Weights of a small transformer language model.
Size: 12 layers, width 320, 15 heads of 32 (5 for keys and values), MLP 1920 GeGLU, vocabulary 2048, 28.4M parameters.
Training: 875M tokens, 6915 steps.
Each number is 128 + 32 x the weight over its row's rms, rounded and kept within 0 to 255. Layers, rows and columns count from 0. Numbers have three digits each. The size before them is the row's rms in percent of the matrix's.

# down: layer 3 MLP down (transposed), 1920x320, rms 0.103, rows 100-110, columns 160-239
# gate: layer 3 MLP gate, 1920x320, rms 0.105, rows 101-111, columns 160-239
# up: layer 3 MLP up, 1920x320, rms 0.112, rows 101-111, columns 160-239
down100 101:136182187101143141184136139110075060124138153125198125123135132140133107068108159139114146114147153189123112124072104065112147142169142099114147147071159118129131110152166057143132150118126124113069095127129161081165201139109111121137127103
gate101 100:137124113132065132169082173130120145170088110170157115167131101125063158139169194093131173109084150096126162172085149090171136104112153092171170143151160144171110167137147154092150176118158136147116165151118096046094068212107089089132149151
up101 099:101103145022114153122159145174080112162162172032120081149130141114135132140152107090054119134104147086131144116113079092128144138086081168094083126119123145152087137081106168068143167097098126098166164130097184107136090093127178096089122119
down101 099:134126150080134129135166148140126156123113103169077106096102139187112095132125142115108138123077161086077143102113147130085156093071166172141052133168151080099156121137120124133126137189135114174119130086206149075166154141129117110070057098
gate102 097:156171082124097173145140146112167171110123101149097093146090155089128078176126172082171126169206105105133123167148149079154118125104131124109098145134148130116190095104129101098124157100195111118082133145090071175139119133112170110133189181
up102 099:126154140160148115146149133077141121135114077066073078185124128120174146088126081139107118090110100171139115143090099130120170081080172179173187183127136103125096181129169194153167118149083141098123093110152044091128104128183147119107195139
down102 102:135108182128062121154125095136116213144101146138142152122133109132154114110143120083079146117186113175116115125123116154171165113114152113119206114126129139131084147135124110193053167070076098138082159142163124128070169117107100120074190061
gate103 098:100136106136137159135108085145113162113117192070144139149113144173168159140105099123143130192180123200137141082138123080069090083143105112166099095152102069144119162121154142090127098153108195162111160125120093106101092137145135171114124143
up103 100:155077123145121086143149133138120097136146106153097097133112108115118085140148140133154111111166169167122163090132129135083127150195170067195090096144132107150104143187193082130087116122077125151074227079074122141116106130130150134082143179
down103 098:153132083112101168138189148129113110092118105092118160176079086079121115143167131143128129134184119081109129139098132126124167150119111151096119142180170077137190125116183092129180113128102151173117138116151078132098143153083051098131088128
gate104 098:136114150159105102131077105090110120133111102182173121170077086142161146115222141182105136134125086133144141132106092152096113105091122114181120201098134126120159128122113132088131155134147165160096140094128148157192179187082173154105098157
up104 096:107083141134097108120176107161143168093144109167134095157102147172089093113192158129129058146104212117095086121128151067191110129169130085118105162112168167081102163088127130154110100116144145098123134166151146191105040098144154119102106121
down104 097:094113080144088130170067127131151123156133114160127086110086196037159134077084149132123141132065122104133110109150124149082084106115144105129116110170143161093161183143092131112137164178082159101123127162077145130133136096103124113170164131
gate105 099:124133109128143112229163123173151105142073124119043088169143128123150155166155181153112133153119189113108128152154116102131162078148093183108148141121110120124164156109099139081174088123143177140120177086179153124185173105093161097094150076
up105 099:073146195106127108106106106098155111128102081115097132167135155059190136093129124173146075054028112175063134130092126120145091129139120151081169136121119110122099123133118156142151037149129128117091105151093147087160131153077192120070129144
down105 099:124145066129116105058136133104138064130100097183074154106112113100095133142115105178117162130113194149119093115136083121123157120155120158165151080127136145034108176183150156080159136087151124131093134145148119129136128099053117077155081141
gate106 099:221097115098144123132134121142120115124133102088125106140078165100162183126137163157088202133148096156120123162086131142110111136114136097165155111110076102107119163090129100096106142157148108163151092131130125141154151117086076092158131082
up106 099:094119123112162148132139094099076115131070132132149158192151167150110177094197061136123115184067129195136088127114119144077161093149143125103144160149060129096127135167101154135141080157139095102177154176192111066147188122111154100190152092
down106 099:103091119120140128133153111110202119114078189170129134132095136138098108154106135085127108158173162108130146130121099172146108061118124117111143228130130141125148105094122127021127106176057135112141088057168109171114122058132128064181116120
gate107 101:160105143129105108192125155155076161114057132146128128146110066133120149101168142074168175096153044145122129122135091125211168138145206146139158120215099071120142100103179143078131118086120126127137124129060156101135110111127139125124108132
up107 097:173067168141162119106084113124113152166144134108122113159159130106136108107103117169146166148142150088124139193119162150116105107148121173186135118178165090116137150127150107169147112151142167152169128147103108097199124085128079129135189115
down107 099:178164142084158137079120134067052091181132120144182119146144208116131145177142173118089125153123171107103143163133122188147129125151088072184106115079111138157131115188189115154131125163151150055156110070075101120116169169135086079102124116
gate108 098:139098120122123133170114137149154135139120141103066140098104196171187169145154106118107160075132157145116112111121133184093191206124091107190168167140072140098056145150122093129114145166138132113169104132082115149127120133097165128104055142
up108 095:120141129117153140123104110083178174145224095138110145063110096157184138129099189122128131111164092191104113122148075158111141092122115165140075185081107144092128112098174124191111172145087126142123127143111159053059085124134162141135094127
down108 096:177123115105162128129130110158112156131141126122149136069080186102150157101152136091148141129124195092158120131125095169118167206155164143119075118118126111100170127166150098123115115136125163142062113168099126111143087137133083130113156106
gate109 107:147177135153154128115131156034101141119190135134104198147165115140159194110115126110119080082120140122123133083168112102094118117108192140123088128135103173089155152119134162174117093137107118212088095105125117102119100186107150104144160127
up109 104:132113190146213133075101066041117132106132166132168138119134139132091132147120097110080133152125126114146160117132130139122191171109164154145128147101095105100158101123136087162072128139138149113153191141186164136121062105147116153177142112
down109 101:128117116137144112111095163167075144170118087036101085119135100113125147112105143163183072071141135146101127136071112108171112127077054138142121174125168089199124134117050088152129122162155123173122174170123095129155094137094089121120109117
gate110 103:142137116107130164110147113151079083128150114132133140097133131119193098137134119124132177164122141137129128119176124149081103101059172086087150139159099102113090191110059154170145140127146178125077142077152116165195093073135142108128150113
up110 098:095167076125123120144078132172129133041139146121093150120141194121138116166069151145137185114150135165073144115117145101072124119074140143106146149099106157133157128122200149180134061110101139095101170098110144104167137120119110164165132112
down110 096:094142096172088153078063091125137111136149132124092149097124142093107133077096182206124117118124132120179152222109159147077128163154140140136065144101140125103147080144067149106094066102120087200144120099124119107095153111125084136121070136
gate111 094:189159151114157130098168123152116085121116169143127193132153094200127132103084198121217154130119087086108156120148127107153147108108131159056110077093123093018146108104125150155133068080062150091177121093110100166105117097101138096116139123
up111 095:094080183172090137168165179142110073142121083163131097144110094124110104092136140111150133176133138072136180106106140132107194124082128153116150097087128098088166204112178104147108055143100185023110113154120149136132108125114124148154127120